config = dict(
    rope_theta=10000.0,
    parallel_block=True,
    init_std_qkv=0.0325,
    init_std_o=0.023,
    optimizer='adamw',
    lr_mult_up=1.24,
    beta2=0.99,
    schedule='wsd',
    max_seq_len=512,
    doc_mask=True,
)
Each number is 128 + 32 x the weight over its row's rms, rounded and kept within 0 to 255. Layers, rows and columns count from 0. Numbers have three digits each. The size before them is the row's rms in percent of the matrix's.

# layer 11 attention value, 448x224, rms 0.161, rows 150-207, columns 112-223
058:188091125162127131168142110156120199140141121136182132128107122167088113106142096162156162164096162179112141162050130134144125126193137163139132090102143148096177099097162084129100153173142122104218099110116101130122111139181125147103091049134105116120167110100108150155172147119186066106117141097065082063167106149154106107116134135106
069:155028133046139113106128106139105159114126124097124138082143135122134162131144105114098092116113127081117143132149058121063183137092190142168160122102135108183117135097114105105154127109089099163190149156118108131123093098135136119114082098159116092190145059136115172142060151123074147140098135117160153149162101121117156129146157142140
070:117113170133118102102121159153143078086113198079133112068189175144101124166118121136126097165093117112167103130152122125142144110064139151086069091127159121140107169075117114126110117126137091122156153175184111091108071137128091158129140092128104164183165130073040151087120136119123115138137165106133124084155110162171133162134178167161
072:166173093142139092181142125104136125133103070191126153152148129141163130157150112155099115087134115137119114180155169135121106122162124144163116123162078135111171104150177156130135164190104096113126127122134176162044093181168107102153107129090129134128086141153149093177181100136101141162146149193172081107120159095097159045085113120169
072:184131154149138144106121108127158147117085166097150085099148147130140132129087116129104057187147143121142074146172105119148177127115126125113117141087164150091088105175131142122070177146145128109151137109179062141125102123162152098118111121143111063072123103088129186155133126109148086183148196118118082125164056135184126139128162129167
076:121185129116122127158119108079162096146130178117128062095108139126146160095007076162103055162149106175116108155147098132176180110109114068065106124089163135118093114157150141111076122139156166125102157155183153117165112149131144133148154125118095088107116147110187149114151115117170125184188155109163082136157150166112102119133162105163
070:170139118134142110087124183069152162112069106132180133093102117088192154125118125113158167103098165179131091108128077134099112115104106156138160088162150143145095137135166093148152179082160075104104120209152111125083131101162126050147161156149108096124105116124127109144113080145121105146176155184068128115091059121148109047096128151188
069:099133156128063156102149135127133166149127185156109108164129137111145120122150120130099165126087078147153127109132109143182102157121176132100141141146152109120145158139084120157100085216155081120152079147123185176167168104155152213142136127146173102120110156123124122089125061140162194156133057099109062138190080120121114172131129119114
071:098134151146097139057121114131138134136135104142127127096118123082151207140131144156161114146122104129122101123104123145135109143057076119084114114116176094127084100111126127079145095104162074127123130213106130140115236109096152114127170137122185159132031104128181095121127076101141132061155089159056111180100126114156134128130166101133
067:138201115139131154145111174080124105141102115071143134187138119110222118145153166099122163173155148130104084128130109167100099085143107171122132162134117104121107121118150159172086150124111166067038164180086082127143161101194193128150113151088112081136138115197170126128139130104121128171160101067099098148126096114081155123097094135118
064:147133101079085137137141079124111212150160100185156160177149095160112108160139091131114186079123213133098143141074123111137182107189095130184146129157086157146179101166125114108105167195155066111180160076101104169119135164140135121077096097129100109154181126173094131187085170112123132169125108201128103108169114113104160087134105089111
081:115132134126188139101128115182100065090099086158146134151098115136138102174167158133108143142081066082155118096141131169139188094108163132140105163118071115212075098124161178109124138114138109119129118115155097156108148128117153189107084116116132137199119040144106122131152150164127122170133149152173126148085143106145152125105142101175
076:108133092120145118197139104090124093159136122099086135213137119144100043140146163105130167137231158066142129167161156135147161086194136131180155192143128110097124109132149131181125169084108139100126147048146077157132072139091141108100147152157081115145133097124104135197144137119132103206083150106171101092110139138117145080127115152118
073:164114108175153118103100151138124081129160058102141168234131119088136111138126142132200107147181119103131108191122198146102081142109130140139121146100152094092109099096141137135091115113098193142147107110093153152151090126143178152127118128095096154112050082130126124101170144147095099119119113166080139169081077138191150102036087154112
062:165147155164142100123153172144131110113058069114101173126079125094129122085189220162169121181139102113110163123144129099049090131092119145116132107164098091196142146136164108138181142099134137123042166156130093123083155136100128069128139138139130196122129149168147094144200125097068113067122182125153138165082128116181154072108164148130
075:230165113119077120096137144093166141163080119116161069161157115096081128146132090149121096137164158116118073211109106121067139140109101174133133143137148139078098089125160097131152146098179094137152157173136111172097107111159114153098135182076079122069064128161151118169171105137132120116141196194092057110160076134190159065110094155169
069:096128136143144118110102193120117162105131076125159151073131133090188190176155136094121164145178139121139130145150091110117091114039120136137151138169136078172179143104172084127097151065100150118105159162128068149072167076132138078145139106129167104162106079138124084101095095142095160163140099107071133195097135121118126093113160151116
071:127113205125106160150131078098155159195111180155112095158177154121121109161112108106146173104170136099137166155162057117185101114134135150127129164107151092098140135123125123112127146226103084136195142124085122181126119111160192166167118124164132100077081110126126138119102109157173152179130150138112153136213095119058125165135146092135
078:131128177171103156137111087204113145107107122189083124101115115161073134200232143138094137072124090163145179145135142170112158135141103165119137115150137103117188082146153152091184123155112110148129059143094126191039138128146099148112112146093191194091153153166144129163166160108121156098104143130180089069130224120082115106201120111153
081:136185185090066140078127131155130129098121159136137133137165103133099152179094048110116126093034151132176136137088085142103122085121141094123176090141115159151117103078102121114191076041114108170163128168098141101149090128166133179128147179169138119148168170168086101124116110169132120150135138132105084114157112140107164140168112168186
067:116160131216113138181118068122171145108144170131125071126146135127115191196095061110108110100106125150109148139153095144127191147101083128072146121169140109079115128092089091139107116128119137167173093152112204167119083113165145130180133149084152077098066158117144063099137099127135193131143108134078069127181137118072080133133060109173
070:112204127106150106132144158112144113107114147106098171152137135150105160132065153125111106171075152095192071059129124124100171073136172057140126111137125105164164139151137137090053067062127191111114146120162124091145078112137138155122170121102162101173153170144157109130114141157105146212154168104175202189128130175120174116134109125105
071:126098105142159082140140142046129098126134127131098116101136136116123158066092153132099143145186180159140089044145126118160161079166127119114125165097106112114043156160170133157087096150131136126104107176182144124095077104111099135114156155063075164190058144134178117134125096122145116161115150166166221171145112157162099095087168134125
069:151065117041150126105123140121117119141134143133125165141115112112187111110140080122133140141107169121111148118141109138066133110143191129180146082156100115121152212142160122187192138107121185134112060105147131086152096101127110086089121143157104127169156106145112142089130166151107101117101191142143127102176123193145127136159115154143
071:089124090150189124139160103132118120152134125097120137131114081105140083126120131065154127137148115127124207065143129080139090111093188131094097175112129092194081134131121165158132138076092182111113145062095072112176073119135155068157152135148126123164101082146095123101113137153075136180070093078134131154109126160142163174125189132103
066:128122139115134125125117103141104061148153101145150160141106136113163169112152099136161110192088074119145105129119153141098128110105152104164111081158101159146138146163128156133190129116157180125117151095136136114097179177074157088116112143101139147125165138116149170144168175105107143167128144125124084109123146144160123059128146087162
076:118091140138140124095097149196110107116096116124142119132105167154054123133163176108089135164097117155148091093121152184098173119108131139111157195080107157087077088080130137140110096111087126145080072144160099088166134104136130169159089118114104128113153146120111142076148117110124076131125105045180156127115134119151119215130132148122
077:082146156086105140174109165149095181126120143134155172062194129171138147161095104116050117106065177134164110139109141117143109115091129079140127139144091164075174145113119132129123131081052182123116145120090157102156079104136119155152097098173165132171206159123089113109094140110100148111104116070177141138119133084057127152149118151086
066:156121126072130127124115119123146117106111143119080079103148141146078120139175135117152109164132113094134119110152121139027157161149078162089151072157113128139146103209144098151179132097118114178132148066160125111137174141073131121117121141154124145039111184130151163113140175091075135117097162105176097106173166109155164163141119171129
080:096127128153098141069117171133100146139136143106175205143147102143178100160144112075102109151094124218162132091102205160123105071113124134124111091115135132176142086106113139179149136138098109082073035119143091105135159110191069066157113162147131133117213155136112163113146131085110084108176078108189107079130128111134153196124169096125
066:095165133137093176134132112109121156152126157110160112174173129112138179195142135062112162048108135117154097168115133150134137119126105168169136162149128121075072092075081142153104136129091134113171107138088150158154129098146151142188092157077138130170079070139129077130120084166136151158141113157073105136137098118107114119102058126125
067:104184129162125158134109186075168107091098123068110129121125131090203170163117159104131173111126138166099090130135078165134076112141078178116145115142180083142114156124130145146104128074145115129083157222091110121131164098143154078169179129083179101111089150132162102107091095133086170160193101112105144135124124112077134114109109121123
073:161137067157164105097145131115168150128121110139136110112114127122123091141103139121148120138111117175094107068155129134120173137046092165113128125127138134166033126153129068166116138065118098105082143154164101100114066106150101056126201133166033121096069156098166114125132095116069083170120167130155114124129119141138132097103184181137
070:137135146255115142148112165105167138118103106159139133108084144128114163110141161135172127175160100166110127121125140147144113128089065153113136184166178085100143162105141089120085106126107100141120094158124184144038136101156127156172151126077133152116073156135129104128143081121156149066144118157105148144079093099122110092047140132138
062:125100139072120122074171096129119109128116154127144119121136127143150090148152135124129165099108114108115111127085119119155168165174135146176160153091137165144086121092123112124109145187163037074173133101154103173140138138143116150111106095127081108177107083152122155182104111131176138121163088164089123125139069129158127125137148110119
070:083112150114117161118109077181105129126155177143154163149167145141168133130102106123120067133119130201162138093160139085098116117117169104145111177121125137135171226108103136138119090100119168163062129076123177115121205159114131163087084138088117141161180146176129141103054160102133202122138115100123124167118122117105124105171086121126
065:121084145131103127205107120113114105191144128111098129095070156164156147120159171159160119182110135165107093099106161135138126155112120169152112146130165091104134190169093090137188113125089087096133124114119159117142163128106110195103121122065164116136095180131162173135108158066084217087066148082136154070069139113117071130139144099088
074:123123094149127130123139128126149117108129155165076126152102109138078139076123113153120116138105103116103162129092171110051122127183124105108104078156105133141117124155112107143190100149141127152132116137132205090157114150111084172123151139127154211133123216116125127103146129140116109037084104163161120069140118138155136188088091107093
067:153130117097132149042126141134093117129122118137170169119109110139112187125170155104112164122105098149093131110113127156089167082066114132145109092103096150221042129077110123163135131031129109115101125136130105070116153147127105066153142158182129150237147092142145095121057134101112106077132055137100135150117116095167130152150168139140
066:149086097166112149132127088161137131150151124168073110152095076169101087088112120163138127144152092174068174133117171127094153177153062143090119146132137118113171098159129089145112093139107162157082078073138204104127114129148140177126132108131135171052140199128156126098189111113150100093115107125150059083141159107132108163118094124140
074:167062087086120133121130110146162176132118148140040126106110123112085103126132084145132104148167118146106146100152085141113123130139176116120108078158149102107171186134152073131174082200133096152175043184104129143127143082146057107114137177122143174096066180144159131107119119134125144104048145087114131169151127173106096146181133111108
075:159111086112151068128112131099113080113174127124116170145119125100098104090118133153157079164176121093130128161135150127093111137108150130146128109087182086055146147060187141116122092041148156145166091112132118104125112119099144159100119145080095123216123090136111117154103157185131075070137108157101213158082113142146154084129069170156
117:183127131105105099095116098109086145126115121116088133124068124145163138132167163159107079209112080115104124141101174141120122131190114180129149185154135112133100115108085152166097119185173093125175204097096115160152159134141188113214176156190161153125174076174131151134060142095151068149123191145132153108139087168106125165185142163122
114:121170161090106078119117099132120100082129103103139147055178079138168080115130073098157173113131148128155149158095106146161115163088187210109094158136112137046132142167154092103143144156131094113121126125140148112072161152163118082133143128089178177163142178119135122118147143083114106128046105145166128112154124126111130106156113072143
123:051139186114084119137122126107191114164134109143113058124147160121109106109089093136097072106117134119146105089090039161120118119140146071093100088149107139140168168130186136131091144140130175103136106176121152099203148125157122179182080084088106107148096166087145151123146039143128131144150168114101136133172103139109101130084090169156
111:148157094119151137078104133083137167123123213023136109141147140133107160176116105132156135138143137092121134085101136101130148093033087094141120155129099133156148098139127135157119159130095121161153133078129123099178156115155113157089181129120192176133122103112127110138148160078092100119110074165173129131144119151188137149143119120112
117:075155104157079122090146100098150082122139080133113146194121115113098102082168086145161071144145102154119108118095124107118110042153117100101092162048126106138132109138156134108148173157138147123052076088133120092132148104100124090063124079133149078117092099103092101157134135173176187061199155121162142149126117154121160158106129116120
110:151138095150121085125077129115143173174109109161142132136153151133134186171144119140153119126139132137084137104113184124073074160083086088074107154145159133153149156176143145178148130165133087104136155161088128056146169146143143047139144142155222160078143126107141136126109085128114097138174081132107155141106107185117088136133147121109
110:128104098164150129151113080168093153176131122197142158132081166136166122177118115123152126135145119136140160132087086150074110155152100108132113102145156089133131187170072092216112156122162214089128034103074142100102137155128078061159160194129152101096128133137159118126116167147158104075163090161067084150104183186156107159135126145158
114:141098110117090105100139150087126154108108090142104097168115163148052100142150114113162135102106116113115158144105121143130182107174125137086192140166158129167134129152113125237178139212148057156099178101148097153130172160105125134124131160144110136187066100164120089079139180177113108128174173111141118114074113101091098138115190083146
122:086114143042097103157140131098108141102143150082062168144188108194110072165073144137138103111143136094124196139141147104110174130123140151135128150184132124142116051131107127138115164118168139141152164118161084136095145146119133134088156191143157193179106141165122133077146178111070165109068184126115109100121097138103184092149138058121
122:081185123149055162137137120172124118160110124179032135135056069124146132118119125144138109072128116125171118123149112119097081138143164097155111136089123143127090123147151087118168077141169166136165130132130110162195097160093154178106141190112148074078126117171073095122129163147136104054122145078123053099121135136104142092123134172158
115:156117094123130131150119136120155184125181100149152119102127144158132095112137158124097147106104136163194127124139148157159077123070157118124212081148108136052116094155093148207142156117131161106156135092147135161094209104129082136149125073133086117108120104127123081137138163125117138149135091181068188133144130071163141147160135121151
108:176132175069147113128129152157138168145113117087196147093110138186143066140187121075100133083116159135103182075159115141131167174084174097131106100155144128113114148165183113177140156187156121122161195090104171186178134147106147126108094149093141183124150065149171105133137081073112147172115126124177156140148089139098161111165132131118
113:201072153146111130098121119158127115137122137084114115209062135137127103148156165146135136169128123099118149153132155169083192074114064080114112161126149140095186070085202141145164115138082134146164130124107127167151115128093161103193125105126117151165128153152122093091142070118179145163182072123082144117165100128145128148147165178133
109:124142119182163146205157110099134149183103098125077158180077158104131218096110171140103140138180154155121098134079146125089144070135097119145137120108150129145160113114100144162124085098169170091164111178134067026091104115148147100148140150099154131109129129169121129148094155116118169119140118068100115115103116181080145161133134121125
108:135119169090177080105119182146174123123098166055154108110167107201134065141102099114163140093140122140143136144104131123116104109061194139075074168158133090149126064141145131135169120114097077154110155096091115150120080094168092076107136098118165160125127116085130125174195146119105125155127115096180145100146080143140164150129125071145
112:126129136129181086139131120078167154091090060194098106152133119100112159134099110114169148059118104116096092100142194147124150161111143085138182152133094175162140129139173163088185141156127065127181122162142110136105142105098161128134159114139111156156048092177105142133119134087154128181159110059163122108167024051096168105124149169137